Weights of a small GPT-style language model, trained from scratch on English Wikipedia.
Size: 8 layers, width 128, 4 heads of 32, vocabulary 1024, 2.75M parameters.
Architecture: untied embeddings, local attention windows, a smear gate.
Training: a variant of Adam for these matrices, 120M tokens, 7626 steps.
Each number is 500 + 25 x the weight over its row's rms, rounded and kept within 0 to 999. Layers, rows and columns count from 0. Numbers have three digits each. The size before them is the row's rms in percent of the matrix's.

# layer 2 attention query, 128x128, rms 0.168, rows 0-31, columns 0-127
106:500489519482536481532522497483457509513502472474440516479526527491504495505508490510522507499470479490492508500490564538504497533507491505495533552498508500509531499552478531506520525512498497446501532505525461472531492528525509470491513485487520502525512477497488505523439484533482504532485501486542537472500528513529473480541438493437519504490483551507555497506469503479466480529513
127:509544508522492528461450571511552478491518519527518509530481502491510504491515501466463518504524507515495475515534437469529522516464498472521488463526488490503497505454526481495473480514511515519472464501489514498473523507488483539503497517526489496520486483534513525494541513488502530519495514481448484546503475497466522521470529492558488513537525473484468481471543494540537483474488
112:511543501529481528454474565504534500491507526520506491516475499479506509513527486492449533523529495503476488502521429466538527526462497490509458475521489503484492500460536482485460478505507503514463457517483524515514503515483502531501478508514482502542494481513507531507518505480497508473496516499451482557501483484462525527506514494534498518540513464450460490484512495535540474453469
127:488455512475512455538524441490470507501496482489472507495526518527480494505479514511545474480447497490514527489492558535455469494518503505463551524479496492520524484535447528518545516487500497488505534481555500504488491485529501479502497505505501525476511494482496472477477497515490492509499480506550525451496523512544468466511478503486496493455482524549534524526457512482473520535521
094:540479505525488503471485547514541474466543519466512500523494518497480493490559453484465536500528510433482484496498439502505486479461495499468502471502502507515517500495511471517519498504484484521493514520497521532527460518496485540515480479506475507454520497483525519517488479489493502462460521464485474548469529463502537528498521509547502523519462454527475476467511505539509488498531
156:548502510541494500458456543542549472463532532491497497530484507480511490494543480479463546509533515459510469500464451489508507488473489496509471486531500473515472493483532472521486497526508482523487519519470508500525480508480508539499483481500482509461515491519549523507514470502489504467480513477477472539487498452479535532482536492539488516541486454496467484465505480541508476474521
096:532524526515509523471506482495473472461535493478518501524458499494500479460467503495522483544523498506483491446499497510546474494489530514464476475467458507509484537505559478520489531490517563523513515509496495500455527516486517483458458434498537515511501477492519470473526476510537541518497511484502511524456497522485496489530521479512517516524508542506526481450509455511498479498527
092:543514560491516539484519488472487493470514491528439502569483533506475514514476467507501483515526485416487534494503497532511508520517509478461565467506517518492465493496505501530511507473498506490472491539499506502515525528506533488480484502561508531496501418514495464511494501486544507503484487469489507523495474504504489486498486520537486493517483525516519511475511502508543536523502
110:487445491497505506533545449507436514516474470500473527461500516503456496514500512519543511508498506500513538469490549528497480504505487507478480516473517480489484501554488527514549531493510480461516513517493513514533505483490492459513471493500496504506530500466490445508484512523497487483482509522554520459519520487520470486530454491467491476484461522514545526511458498461487530539463
081:502460503462525463525496469511522482476507500444463477501545499518511477467496505527498469461463516497517475510481542524451513491513497470536538548505506504506501498521498524474519497513487500514506537497517446477491513487521509455474540508509483475471481492524490496495487505532489475551510475476505518451499546552510474472473533510464498489485483516539511481519478500514459524544551
087:517538490523492518462433553523562511485512528499515509517465500496495499445524511513453508505511505505504448522520448462508549482459502461521512472505491494516513517455521485487486469500494502523475486499494511506496495498494508525510512490515500497480479490551480547483530511490489518516510502478448484547485482491457509520464548492535503506528523471486465481474515509555535497497518
086:506474471482503502535565461490448461491484475467521467480516522513526510495476511509529505521545460501517514486492542507500481457533493528529506531494492485469486500536514515509485504482466542460533515496496490505490525497498467486481504522497516487512506514487508479508531480536518509491505534521548511468503520540543482482566480480469529485493500499491531496530515514437433512528468
110:488466473466516510553553434504472491502494475476500492470492502510504493504470510536542458487465507498523503488514552520470478461524526516489536529466506492500501519514462503492529508482471501481511516479506463496503492480489486464466513489499504499467494509497497496476504507514481485500506463535531519426488506523523499451510497493469497485423497546531534497489511530478482550544510
115:517535509528515492503470496497545524478520514497509530528496524505526535502553478487533496496492505466494493507515481535505483533476543476454535466496493524513540520505469449527543528502518487529485544552508507520521457527491515532505469473520512478476474493534485520486481502456501477518521517528480494544448492463492491513480500509535509515488509501519482499467518490529570499474551
093:480526541474512519495515469498485477453526481506458521522524547516508489545476488500454482517486530439523511502468492522471513470488489448494498523494543478515495484517528484503498473532466443508472516518508452485496518506494534494483505489547450511484515509463480484533463508535456493518545532505473506499517515495489530464506522539515502502501477472498522515500457515534528525526520
092:492512537514495521543465509487504494480504500453476509525495469476529509451530518511512509492485490520534493486478546497499506473502523470494516541502469527462470486497508477481571518548479537507517520531519512522461496532481472486505473485492521483474502476518520482483530516504482469545509502475499514502479510532457500486480564510480501511507566548499488505439486531507494507489558
084:470562526522486511516464521482485457503512503531454483513511488492524481473505526490491500538521455509502530491507516480509555502471514492520487539529448508507474479478519510475490491535503523534474484445503493475444553489528501501478501502518495503497498445541501508491553498545479503512467511464477511450488478528502489465534517496499503518503566515473522509501529492479491471514481
075:509452506497540481518487475485471477474507466456512530492520530516554478470549478464519500488475494456471487513501512463523485496472529539496497485494461488506485509532515500525503503475490495531529562496493488505498492517456496491520507471492499531487501469552500524471498477502480523479487506447515506512461490443532541532545508453473502525484468480528509509501486454519461493482525
094:484483514498501484453475515513501436534509506516485500488506537500484457554514472492506516534479489482517517479441515526471483498475486486510481528520465467496456488507470517523468515495562491491449502499497490489537483478516514511546512483489518534460532531498519480461484461551461486458496502470536485478475523487533523480489516514525512515482481435514525483493480484511516481491475
089:460554534489505525459476495544501499532486523502498511479486475529531492552527475476507512525505501507503480499526525519505499504466485476497517483503473514520488528487429519509478511486530470500460538487515505464526529529542490498551485542502521480466505494547500475481522489504439487482493500493465499470472508503480503471472505512522543497467524468495525514472523501512560555484481
089:525539455491510544519502493475498487513478461492547475550496486498509503474514505486501482483511428530488531483547468514526495539541537517498476509503496537448515521483515484471499493493494536491509452523496451506448509502487482491466485500500504467520460516509503484483535490504539478503466501501516548513491446512479475481505498482512468506496520540512475535448552491506513504525514
109:541432468522538494536510475512518510467523476469486508559478521504531505472494490504509492449517501457474501512484494500502474458529511506474489497488488524510509471479505473508539523510489482513524551524504477491521466518513539458511475463495487510482491460491528479492492470464522470487467480470522525523489509482499517498504521508520470525513453523534524473476512528505475488548574
092:505502468479499522533498489492503531494507502478489514532499500554543516493483469468495450499484494437446513479516497508498487496477537471508501464468543555464553500521531459493506467526493506513509553547467433490516456515498517494502490478553493454496482503524462485532494519468526498537529501513490538530500493501474519474522516493501474505481475516493494506506484510507519510504540
096:522520477455488530519526487522475504496500468503498472539514492486503511496501532521515517535470497537485494462529488508528462488512517519504486494457525528465497513509547468453466466534453535480521502533496476532479534504454501484436466476499501475540474513477500496486514499517529536548510485553466520541516471531489495482525497512479469524502530548489493532516513482482493508488531
102:504470496514478501467514496514492489526504536516531487464491529488477528530461506504500525484491521535571491515476477512453486476467489464498494502497538482541485489496507510505472501478491475435491467452544527487520488455533507490508523462486508519488531533461492509533484491514496522452512518550530474470499512509527515491453476515507534497535466481539472476478514524525515478521460
079:503482434514500506510515495561541514477498507528495482541513486505446505507471505484470515442507530517496509504494512483508479437528458533514540506493463533515502487478478513521516517518521487486494497488500506516499478483502472487504506530503487469440426480485524542489531497480513505486532455487487487521487509482514456535496513522501491490505483462454489485512537530440510522533504
111:478489472496483531487468537531531508561465474519539471471498459482494508505504484475481464495509488555547488516537476502498506520493473467519470534515557461471520514457492524488520515497521484507500467487476478483456485494479480510523517499482510442519500554521480495523521502488486485461531497516535463445517489533499495493465478488500502475497534513475461504481536516486523508481470
081:483510468532534537507481494500525514476559489493504507520483471537510496483509458480480436516510499502533497525534472496487478496540501482487508522494529537481519500488466488495561531487518470511535483491503449447495493483543516494503494487509485443481503507525489474473499514469508497486498503522503510495456489517459504475523491500533478455498541536520477482444523563520518495539525
098:524502488500513490481535497487500507458516505517474493530489471485497480505477534551465496565524506526503472472494497482519528485519494528549458539513488492494474473467523495498482493484495515507492460461493508459500560509534524486461490521484475525533507491498497467497531513527528482484460468497485500501566501535474490476518510487505502507520525583470517477530508479504490455551498
091:511508511518506484525506524487518541488518516529466450498515469512444490488502505516502475514504504466468522482508491521490466466514481547512499497515547515509526501550489500508539518514500492496516466553476504526499479484487504558489491506508459505493492518495504507456508560502528485537521433565503490519518496521486542521544525496493471459494481532473500525518457515507478454512535
086:482534543510496471489469515458506527544459530510505525449504508479503507513571491518511506489466515522514518520488522508457512557490492483486520498527525503518540502561436523506488529463511498500487466507532547521521478521530522543525512530496501503494524513515496507469468526502473469511509497521510483523493553488507489527472469506499498487477509454552500499505476521511502460476473
086:498559493486513506533485476489477503472527485534482494536518520518535524502507488506536501548472480526470519509556497477499494506484548482512543469468509555483537550531509473488507513490455521510514509529505467505493507498493521501470470491540487461516477458510471478490504530485548536536537508529461547541472489523499468490549488491494492519509526543488499526503526499478511492517511
# layer 2 attention key, 128x128, rms 0.167, rows 0-31, columns 0-127
071:480545473500415513451485535552541527511526538481532494490472492500512502500513483494509531485491529487479488472511462490481493548495502519499501499487475472528499492471528478535497478497481522549503495486514530517496535487529514510510522523495489453482518499484527490470510477477471496490502482470453471494475523472467495502463523511539476509512495455479421513476526490501513469459492
156:533490510549495488484489506512513496456530537500498538570497493507511479472475504483498507467480531459491492507472469502487482510490479497523458445520501513538485499475504456558522501501519466534497525537514507498491464506494502528500509474489504522448508522469517527476489497437462468537512519530481510528478515440480542547508517529499506509516495501507488499468487492545511498461530
136:523483505570511483479484500514514499479527537491495514580507492509516479455463512477487494468490541460497486509469466493484483506500489506500469439537498504542471499483515458546527501501516475519489516516502501510505472521508515520496515484491495511465522514458526524475474497448484480534516533528472522538477501443484542552510512530518506506523490504514494502482476496554496494465526
147:481517494436474508510514520492497510534473452505499479427495507491477513532530505527501482530522460533493504495532558510514526482500517482493529555462497502462530506514496544462483484508501528477501476473509500499488540496503482473489500521505494483536484494522489469533522507538531519453482470502514496458524489544498450449495481475479509506462516502490516509532507512443496496525462
071:526529519497521521541476496526514512489535501485494523527490501474544539498496493483521521495532562488501513528501485544514519508491478486515508468524524516506503477494476436544559527527520459514468518554491496528513433526499524506486490477489487504487469485463489489458500445502479493461517529506505483523481496461514522539498517496518482520523503528489491479468522499528538482546533
154:536471490553502482472514490506504471479528540492471499563480508502534482482506501462504522479499548467504494483499442501499489482516481506537446465531499488523452500499499449542506500480517458534488517514494522524501462492499516520505482472492505511482520497496532487469487471485492491503487530491484487556486506485497526545503532520548504490559471494526486479462485478556518480497540
085:490489467490543547526442500488526524491525460470467473536535518523532502541504485517510492534459487443503463493454499483501489485526493490514467492511478484485497495482485484500502523509459486493456480493457524513515473506506512525501482554529519511491477516501486515484520459506467519482543473503529496468466549496492524483531494468502500509477466511525503491474468576475467482510504
091:501514490536464530537486497512515507492525515505528518509468466524524493520480461501523449523515514543569468527516557471484509514499488450500495492518478463503538508472466504501530481533504487484504486487487509509498480493522537524507547531496499459490459554478480529469494477475486486482546540536501488481518489530486486508528509492492522551440506518503472478497497528494505482545515
149:453537496437505514522519482477480507508479474500499480425507502498477537515536479502498494537490484539516516496524556512509507494505516489494535556473494490465537488537487533479494518533472530454520491490518510503505533508510506494520494514517528483520477458520495507513511522571528532457481496454505509464518495529525455470490495456494488506479496493470507516523500515454483497541500
075:462519500484470478438550470532493482507497581521459492444471486496487525532512469496519538503453523533518538521500511505475464517521505519530497530476477474507511505525507512514488475493475503529487486468509503492502477490526522532509499464534524508476507491500507544483490543556486487498496512474520478509496496464567482529479508471508490492500479478480495524464549489515498526520481
088:504494509540501469449510494547530469469536570532477524547495507519523500513472483488515529475470570489491505512487496507484495535513484503504472466499489509532464497486510478548515506490526463537489505515519502524507442492481504526503492486509490499479526503468528515457486480470447466523485521506481473532500507447513516539497517536507501496530495488495486493451527472547513511467504
076:496487506507514514477504504477480530503497456452487479466501498489489493513531476493489511520565457473489466480493519490516539489508518501481493530501529513474504506520503505471484497534480503511505527494478503491508552542470497449485443527486489497547519437521512473585502467528549502480487457476502505483501497521500474463510511445512523536519496496517508487548508474482490462527493
143:467500485454474508565507498488467515542484451483514475458498516505462495509513513522498458523508451545526502482518528502506502469496512503492539548485489482448533483507481544462477484494500553465495482466486504497487529479525477491492525517507499476534490516527465483511515523537511518472507467501534507448524497556514454456499472495481496489467509509503494509535505514465494499528479
122:480564522469463544512458530522525530526487472516545527474481519523488502497503510494497466498496496536469522520539517542527510477474506459476530523462486522482538533472532531461514496497501513473512476494498516513486528498511482498494556501490519469520472484542470493515539509495503515464496535502487513447489476509452487482473501475474494499453542528466500503474517518461494523485472
094:482482492496466468555505482549429484557480555507473511524481489524521511499480493511541527475544505489493521502552533492481466536501516501495515501521488485471513521515477511485512460464541495522512508488493467502518485488583502535504522508494501494491501516503474493495486518499521460457493460536502489512524505553515468504493474513488489460479479482512502485535496515469513494550474
077:539524510497519488467509541477524526468424525514513466476529524490507515541516511492461508492505471480458472538487495473475541474536533521501492499529487459534480487479507523532477504449493476494525509442508480506488459520490499498490486534487519518516497479544495488527452505516513506483463480467515487483475457470502477491540483458492495495534502514519531501506525504483447507508460
078:533426487498506513465499493492529485449463502485493461467530474508462466529488502509506494491478518485524483526473559462487483491527473539510486484500483436501490500483498508513484485503507457517503470451514456495502494498460519506539466515520502507458513528506551492512481510479480501485493477512481506477466487492508523518506489503488515509516497441483527473490456446451499457530513
074:499510530478540538544428493506469503478513504483475471466512535539496460485492512471523489500509496491507519511464482512534475457495522557527491535508493508469462527479484517488475556496512491491466471486454551501482492447516482481462512497514481465531516496468503463506510467521498513491516493459499508489460502533491487524519505509527503512522497541465489491480497516458536451491492
092:529456478499514525562526424522486491514507464465506518526490525533507497488503538504499472466495503489508532487527516542468482449544499520508517471532515488511495489534460486506521531496514487545508499465487528491467542514519504470493524469472532485482520530506500457513514511493498451453486513529513545479463492523476469519508520493477520487504466509520489518510445493497482494514541
086:521503488489526505491512486515554510463480501520512537484524499519466499506471501509455483455459507510481513499524487493491523456513489485471482494525565544524498488486523480509511489523520514544539468489524490501499507476449485494465517477491535541465521480501528519493540514462514465489476499506498494460492456465458489534480501486456484494457519498478511505460483430544493500464513
079:458520497499488500470488543533550507480514500489504498462527444529483498499478512485475522488504439479507488510494518482456514463478499485475504444498449526500501519444526485528521500503525483521528497490511489500490499535467507504502532532489486478496557498496527502526500531485473508496560511519484480457472519441499492496500476503493501528497514489471473497470472528506500511417473
084:487516528473494531550475502499474517516503447482523460505497512493489469512528515479490489544543498526555456488496475515509507459518509480514511503511492500452544441539491517522503482494512504473485468473461516486479487499519506501472531502480491487503475492516481485512504517572535542474503522449522476482528494506524498477508474477530511482531502518509516475499509526539484508586499
082:467539508522480508534449517545490522510506512502524534497520497504501516500440536495515545481501507490517528490526467504485478522498541504464524470506493514509513520474487532491528488472521546461487484497516450486498476477530544523502533512551513475510529522464512526513529509482533507524534468544497489498525483471535474521472500565505483481500491457480477515519517532519517548486467
092:434519491529468481478482547491521506514492522493479522462486494468507551489492489510476557532530452454485506465509487484513499511489546512492493480504484525497544542514527489520472455498497519502517523525496497489512478512530535529523467528535496525503527517462536508526503498497533502536517442502506484517529510460503490498501487519515483528505484439501502523508483564513483482457480
092:499457498500482489526523474508480476521504473483498460564478537549502458515542487490498502517509495494491483478507494504504512512472484475494504537443492500455527478491494489478499480483501469524492508527475514519488483534543502512489503479471478473463467512509403490452486499489479484483476541522485549502531533556464489498461521500505498454503481495497488470521502524492498543524512
074:518494461491490483492527515508510489501468506471504513475519516475527509517511481540491509507530493496536494477495470502528525482538471468530508499499524490514536452557559484501494450509484519493503508504494502454488535473515482452444501499469492463525469524498533508531507519534562546511483495460472444526509477506512500492468504481490522511531510487522539508513516492547477541533532
090:477483489499517449452565491504502468473482533521518495501503474511494470483478520486474506508455496505500534492522510474498486529488504521521492479468482539473434495475505503484493503482514520536525483498517470502504500515449458488535520499479514463478555506522535512477519531469476469542477541490467493521465514476471516509491526515473503447499502499493544468521504480531501549450485
074:477487469529521509452473510530503496514482452495529498505540488540461482500467535478510501489479515495489543521504497489454572506458464482494502501477498496502498498491535491518494489498532505510522487489507488468506476528492448485501568477478519488475492506582495502465504528525499525477514557486498481473466472485474476480452513472515496461501487504481498443509500474508492520518473
087:485429490493469470480529466475509453498501479502486478458483492477473485506482513503496508502457501522517452480468544489486534522499461511456498509496479459487492443533494482491495512500513465516492470499474515494541459490469514488506455501507492552451479488507490495473456491528428493528494525500536480485492500507547529484534491508502490506491457474512510507493471486481479526523464
081:515538468541461500483492529511473503526467499492490576489475534471492523501493499497494513476461527501498588519496544534452548553518457473485521488509479496511475505534488498524533508483495513499474508526487483511505490513563492469511505482459503519511478530517519467494483492506516529492501546470491511516481525499500503486505489544492480490526492521475543511514508514465514539518463
087:523537505519469536447498511503509521490492500539514556495489500484489506483543541478502501474493510522425519521536489514475517518479478500482530475480522529545481527490515488497528530516511484486537540511535520534482548527487473500509505471477512512488487471525488468512494510500511491470492553477468550486475455480462506509475536483502477507495521542495476524485517458484522492440485
087:470508500535457526470390564534533513497508506482513520449505492496486531480465497500493528482503518466491517504493467506533524515465521510472516507503492478496549537485537509490497473528482497491550505500502491486532481522523542537504491500532494496506470519488531534522512490486498506514540502521443480482487487479474493510448503483477502520496492464463489492475499526489496496460482
# layer 2 attention value, 128x128, rms 0.174, rows 0-22, columns 0-127
111:448487459513502507478486525504515487510499439531484515486553480500488485486517497525468517511499485506508491571457495427509477514496481523516536496519544512538515522484488493495520449514501518539531472499451462522511529508480535490494495495514542471465500498528486548499560507501473495506518520523503497487491495491517474515497487492472525476516488539516493496476576524517504493471500
111:489482508509506505521486526471496493524535441506491558494502512503486472488470535522503486510498495508528524589479503426528497501503492487516529484537487473471535545506480487503488452541501501527486493495456495493480506493492497503536474577463449468521491482506509533540530528508483542494509468515524467490474490481495501496520470467475530491523497491510467491474487498511492486505498
099:499480529507524497519522503487477505456528485517492538488524516480489498514461482529487504489469507502538498597503489494473477467555531515503512486493538518515464555498548507491507502538430511464511519494531549500470502461483548496513515492495508502479527489510496515508511498510498492527505502450522523500509485519509499512518492520500540509506457556531471491472472501510478452498538
156:469509439509436532499506496510520501514497498524504493505474468561499510524550516501507523531504484473454524471474498476535524540490532488472502509486516493510529523470448486502472487470486521488536462499447483503491502510513521496501468504560530456501443494504524538525547499505539523475513470512498492484499492471511486504486493451510511557501535505519472532516502495504512518502484
103:456501475511491499530508532495503473496500456550462554510506497523471482475545499497524472517527472489492510528551499454523501502473481494518530481520527512508552546520441511495535456486523500511517481481466495506493505489474518484530505546517460479528482484471483513539562513507446492497533482558526453498502509501511461498479489476494523475493512510478487517474503513507520494492494
105:509511508508544528503482509513514481483513474532483570497509484456474483484495576499503492523501497502493486544535499423560514499525474482515507489527542505506508491500495491498538501503516485536483526495470522468476521497483495481509469530488465479508493453487508503479593510524441494525462476516493498487499522490484495511524501480484493458494448531486505478476497487496503484493498
102:531472558511520518495492499518487468489491500555486511488482518471505485461479550520497509468472520563529497528517511492500512456534455479517510479503520490500459491526538501518539476517503487511452499482520523480518505469458489485473487531456477533506497457481486513476553494546442508491459476524515515502491497519479499510503484511474520432494497502510524468459470515491490509518495
115:502473472499435497505497459560487471517476546491536446528478527549518520504511472497465542481520505487499539487470516530490540527538549503499479491454475509517498490487497492487499532470465511497488476497531505555515461493506522498457496476494514457509441520501497503474498510487527523468501500538511504502515524494480533517461534478494491517494546481501468524531477491510507527497514
106:510489502511513505484502478523492439464484572518544451506531526493508541493513501495489525521467494498500527467513511494501519499531511491508478495500514501536480462491516487518515507468456510496473497505532485527489470507491510513432515452521516534486528517485473522414577498512510560459494510539478491497504492473492506539469525486490510476482527490515501511489513506511481485483479
112:500460506499465513523497495540506501509494482553498536500473501488495526471495580506525505506462515541525495508529517459487487498525439480539511503490510469484475512543471513513558509488508499510467471496492553530508501509457486467507477532479481518537492471457495492479563498510455483508520503527502521504483488499477508493485523497477447498498495543454510486486495513486481556498506
109:494519448520473492492476516542506459514478523480523462512509490516491494491504465491495470484528482451512505459474493460499519497526504506517513494498513474460521465547488508469530440421489489512485484510466460486540487493556506496482505500542483471503468531499493479479529491459496494495483535499495479499482540502483529500447518480478492544503454485505466512525482543496501498490461
109:513508535493514463518508491534503489476496506461493459505485513467494535469495458492484472488479503529520511473523515546433499480515465484497519491473502506468474485550560520498522505461496469508445490486547523506535525506506476478489543503468447509515528527513475452479482487494486522510488517497505470520500528545449494476491491526473470460477491487482536466514512502491505545505490
098:484504483493488495480508496503517495496496541466512436513491502505520533549523464490488527501497506470485500456481489495508485506522559541479478518477501491505503508490498499504482530477465516465546480522517515545533475519520513495473492432547549513486488512556522478473476493455550439500503530512504497506494492467503528521484536497502477567495505529518494549515509490499504502463510
140:499498544517520446498529538493489518508510465560485556482495506465521479523492508525459503458466528539522471534513487501483488528446463492506519495548492503527481552535505514476469484531546485524505533505507515460505490509496481518573522519495469512481530483500499503509469471532493480539527485492498511506494484529526480497524462518513491447498465528494511489464508495485505486503496
110:463512494511467482513518494471491476471501491460507518501503534487502522499509482496485501508474499444521528528487497483476509531501606485501498510498514490530509539526498498494474518489466514477486494522507466545456484534543497489513506448550503538474525516513497471486481503473529504476513506514485474500476492478501496485455497491511477541497513489599456524473493477503508501475518
101:502487502498463480499510520481467505498507477510500520504500544496488496500472513515462537465501509508514497571466499510504473545502559484494517509488489517542507525467498502502510552525451502495541489495553484523468508523464529485500492442543536537495502466507488530491525515517526502529459457483491509502494460510512508496485507450518507463501508500569470518455492495510496459494537
092:484492543515513514478480513448497499514477485492539475488462518477466494512535520479476492559503503523457509470534500450557521538497564482527500526535524461465482524495451491498474519519542529501482466523491484497483514512525458535506470484504474542494513522574505523472495512501520503512487493514495478486468518473499497492494519503510475488467538506507517493484525452481509522503476
097:511516497487492523500507459508542538501497513533528497506444502539532565516524521507489483503465517517458500474495510554516511509535520470476492514460491543520454498475503488505498589475524499471541480508513544510490518498484520491511479461473569497506477485501516527472466466511548500513508510484512530515525507501499487503489490503487495504468538526503531509532515542508497520527524
093:485501478489549517510498476433481492465520505492495539476487505513515505536480504492500496507522492470486520519476502481532457503533518512501508515518528518524502511439488485521489549540464514479533503503494496503464476488519500530486463463528573520458514470500492563492529526516525480483526502471516512494516480481541484529532490464521545497500538548541495519483489495515463472504526
118:515488539505492514498487528502512501497511453561466539492456499469505497490503557523516492495456521544484471519511508472535484516468454467521501493530514478517462525500496508517500502538542477527495512482512530475490519510438477497537494512440467531524512446483508504504534491561462483522488472528505529493494474497493480509505492477506497456497482536474521468467476484488483504500473
100:513465475496475523499485504497493467544504498512486487518485504552485460443500539500527496490497487517538488511487502456499496484518477501534525480502512474436512545487504483527542475508484492497463463481475531532518494492457506477490495509459511465535429483528480531529526496508462515519480491534540469499465519511484502517463513486471583486512500487469504495503483523520490491513488
105:480511484500536481479512487503492495479503542474501466493544481506511504517472453503509502474497500479485544461466494522478503484486480577484480508495520513534481528507552513474497490456486482467523510488494493561487497495501509491490539462485478534443553523495501473486439508463482478512513587479513510501496499493537516505521514526498488506505499538491510521529528507511469466470507
130:461508461491510562489484490469496489502477496472501496487546472511489510508513512482512500538559444458470512486473502488531512481523505546501496500500540507483557468487474498503504447507474538476549495496448455491499517479512530510465467529538516477478490509496499549516525529480490520470510492507505465477531508464523486536517494487498537542504542524511498532533488512510505488497477
# layer 2 attention output (transposed), 128x128, rms 0.166, rows 0-21, columns 0-127
119:511487533476465453432532518513535517469482555488545458495505469501510506493503518504539538497538522552462463492477469527494514491509491532485509549477473471517519510529495498513493551482546567477457484483533489514503480461509476518499479523511495525452485535493477503486493468484499496484485459491469498488485521504451506507491469514489503474482496486530481493486518514498494514525500
112:528431487549455512454527485513512526512502501492502484496491548470447493495547534510479498511467450483526502518507461524484493531514506486452476519510517479511503481522489525473524475486563512489525470517514469524511464505501553520501486491483503511486496530504523547501522500505515524494526454502514489486512472494492461531497500534520468473504451506520489542492458497540510540498510
103:524514525507539478478498512534559535450489496468513501509493485482498480488518523506466518494496493534478497510494454514429486477494509530461541445537505479517505502476465510515479478480541471494505491493505473486445529506480487555492532544549504492488540552496519519492515505498509493475497477535501486497534514503482515489471492504507515468553524482464483488504442495502532491528488
122:485453541490518538493549520466513501565470544500479497479539524455511507505483529471525510469482536488486503522521522501544548518467499514477529455486501505502518479537479499529475555478512516521474498498507517497469492508515462478538524476479454522505513549524508506498475498472514486516477498480539482509465510482501475499441475485506514467464489506519514483488496464491487502486548
103:484530511438504549439522502511569479573506500509524505514481491498464512505500552527473546510506503545493499502466445509527527544524485496437475500487521519536498522507518486511462533508478504538507481495514492522503533518524494473446491497489488494450473516505516503525527498482495458507476507470491499488482486529494481510537506492468513497521477469517518511486505498490494487468486
099:489484469500516510474519453519482475520476452513544508524449519450485500479510519542493521549475477544523493478488473502518473501526498467477490513461542490533518513494486503462464504499502507504481497509511474528509471505572532529468544482501498525542451513518455533484531495499512465544504496533495484474485450513500500493525479496503525464502500506519519526487516544516504522508470
090:481517472512519541428527471483501552446536466477485511534463535479497516447524535492465508527502524540480490487527468528512496540506540517515490489479504469521512475487501489487489495487540482504485502496475490514484506559552544487449488500527501478522500519518488483480507496532515474501508465511490504483482491538503524481527510509528493517536474551541478513492546506502492488498516
112:489516523496528510540445486485516505496535550516517518549530516528508497517504507479516477451479502433509508516495539499514539500511547452500530483482473481443484481481482480526569531502519459512476503532477505491518517489490512478490512521503495497536528479506523486478488501463492526529495504502472489535460489506466515498474476424508525520440480492512514508501487481518501492489503
114:495552513484510500491463518521512496505553501524524502499477534489512525509486510507476494495519557560474491530501523488516540502456504503494524500493497503502452518527517493488449545460477465514496535473487474520520516478530525501473489495478482503491480510529501453518471547492467428504498511523489462492473504510488506479509508463522505534481504553521464460540537530470535493484504
107:500487426485480519524508425514524544484498505495481481534500495494504511509484513529439499518512524506421514505498506491500500495507470459506512510461534497506515465454480461533502517511495491520495524489493444498508467501488481475496525506540552524483486499502465523512479495450548479463494488533517548451499461507505485507504513472526499453511501508505476505484511524494473491518494
120:493494505496478453488487476483470485505482490515505531508507554490497454532465482525510512523459458483463473505498536517502486503512503470490474555481446490495490489494511477478544526543470527495502484496494519504508515528489523518505463491501508557491496478510543481531482470501502458530498485501553495503519504491501523480491517509468482468460526548526560504477490510495497543485422
109:505537482464493509507499456473468501498496519519483483527500482504485524483467489533462520562518478489456469504526518486532513501549503511544467516468518533470474504496539485465474503510483493480528482476482523473531545501503554516494494533536487519520500477511487473495491496505466519509517503485491543504481545489507512503539549504475480533470510578527507494483530510456490505465463
095:512530508438514470549438537509517493483495506500521503473556491526532477503459491467528488460487522485478512514483535482432513489492506508479518505529476499501550509468483464475507536513502507493502492483490493461467522469491459505515495500516535518475502518502539460494464511502501519508483478537514517514500544513497484489469470449490533460448528468470512505504463505492520492489521
115:506464500483482542460518522535508503528500489478474486488535538488438489453549509482464517481497460513522508485471461508505481518503481489456493559555522495519461487466533538489474500490509510469475510463503527476528521487532508480481516515489483482537534512479503508533518486530502497504497533513496505506517486476485488445495544515449498508559481490474472468546482514505493488503495
110:501526501456486477499491547530483469507468521518497508461509525497520492574479498487486470462502493526491509566549510472460525497476478505485502503484471499442556476495491488483509518545494493509473487491517478457493490491517495529482517513542458497496468506527526460477514487530521500462506489526535477512498521448495515520501512466457481468461471489464509488517483522500508456517493
083:519479492509517534483476534554498466493546516511510477525511498471534449489530518455512517476496553480510529468490480500497482479491486525482498501529526471479506485520490505514492506495514468472480496498479520498475474506553486530490502509504496508471489520500515510519466496508546477489505512571514519496506523460497514512512452487517515523506474501475428500462529485510560422471521
116:517504505497480513558509472493493512479513490512515492469497488462466540508509496505507479515537507509505501541491510486496530526487460484492462545519504584501521478535476479469459517514481495490516497505500480530472479524532548538461514530474501527556511479506496447500516525558492507483515509484488518496486517511509470480556456513498482464511514475511471498480524561474515479481526
108:478461533487542518511521488413460529500509559503496507501514527511497511480502495473513519464524532501493515483530532459489493499471503506536513495499476480468543492467501527524494515472478479479483483526505486511475520463529492487505560552511487486529504504495502519517475520486497533519520509527526510514483535487522514494514460460494577521499484479447472541495475463479498489490505
108:500518533516544502466497514552528470493475510498507510478491511501527485510540505521500470475497538519500509493506547493482492490465509512476521483535516462519511495505461585503460513478539469485490532533513461483454514469500451512478518531495504479496527521478506513513476512528505491526478491532511442504496538486542500498465473506497534502512547433490478517528479522511506506530534
100:491469438531515520458516484505528513531503441500487495490470482464526502467556509516483502537483497506527510464494482495517492500501448482499466542497536506514506490516524528527501524505507496526524516503522505507529501549532519428470518461510525478540501517514497508516540473497528503502490515526533494456511509534500523475521529477518510489545510534526473502534551513489512463499540
112:504499509536502518472523508481549547513498525499442531533488488493497513481517487509500536510511479516458470490486499514547504542475527509495479487488502531514522503507485509515489514437548546504510513545500494507495571520531502494479472480518483470507509532458521533488521528519483466540485430477514501528477459510511495495501501482513509495496489534538437512468537491483513524495478
100:497467506470500446466488527474511480494501505525506502528522449521533461492451500505510489474496518516494454530463499506484523490499510494510484505536478520517459496475489504482518496525543513505470526489510511473493527426479495528468546537489500521481520519482465473506480549477505482538528489474463474506528522500455515508477513464484514516492499475494543537530438518493461542498508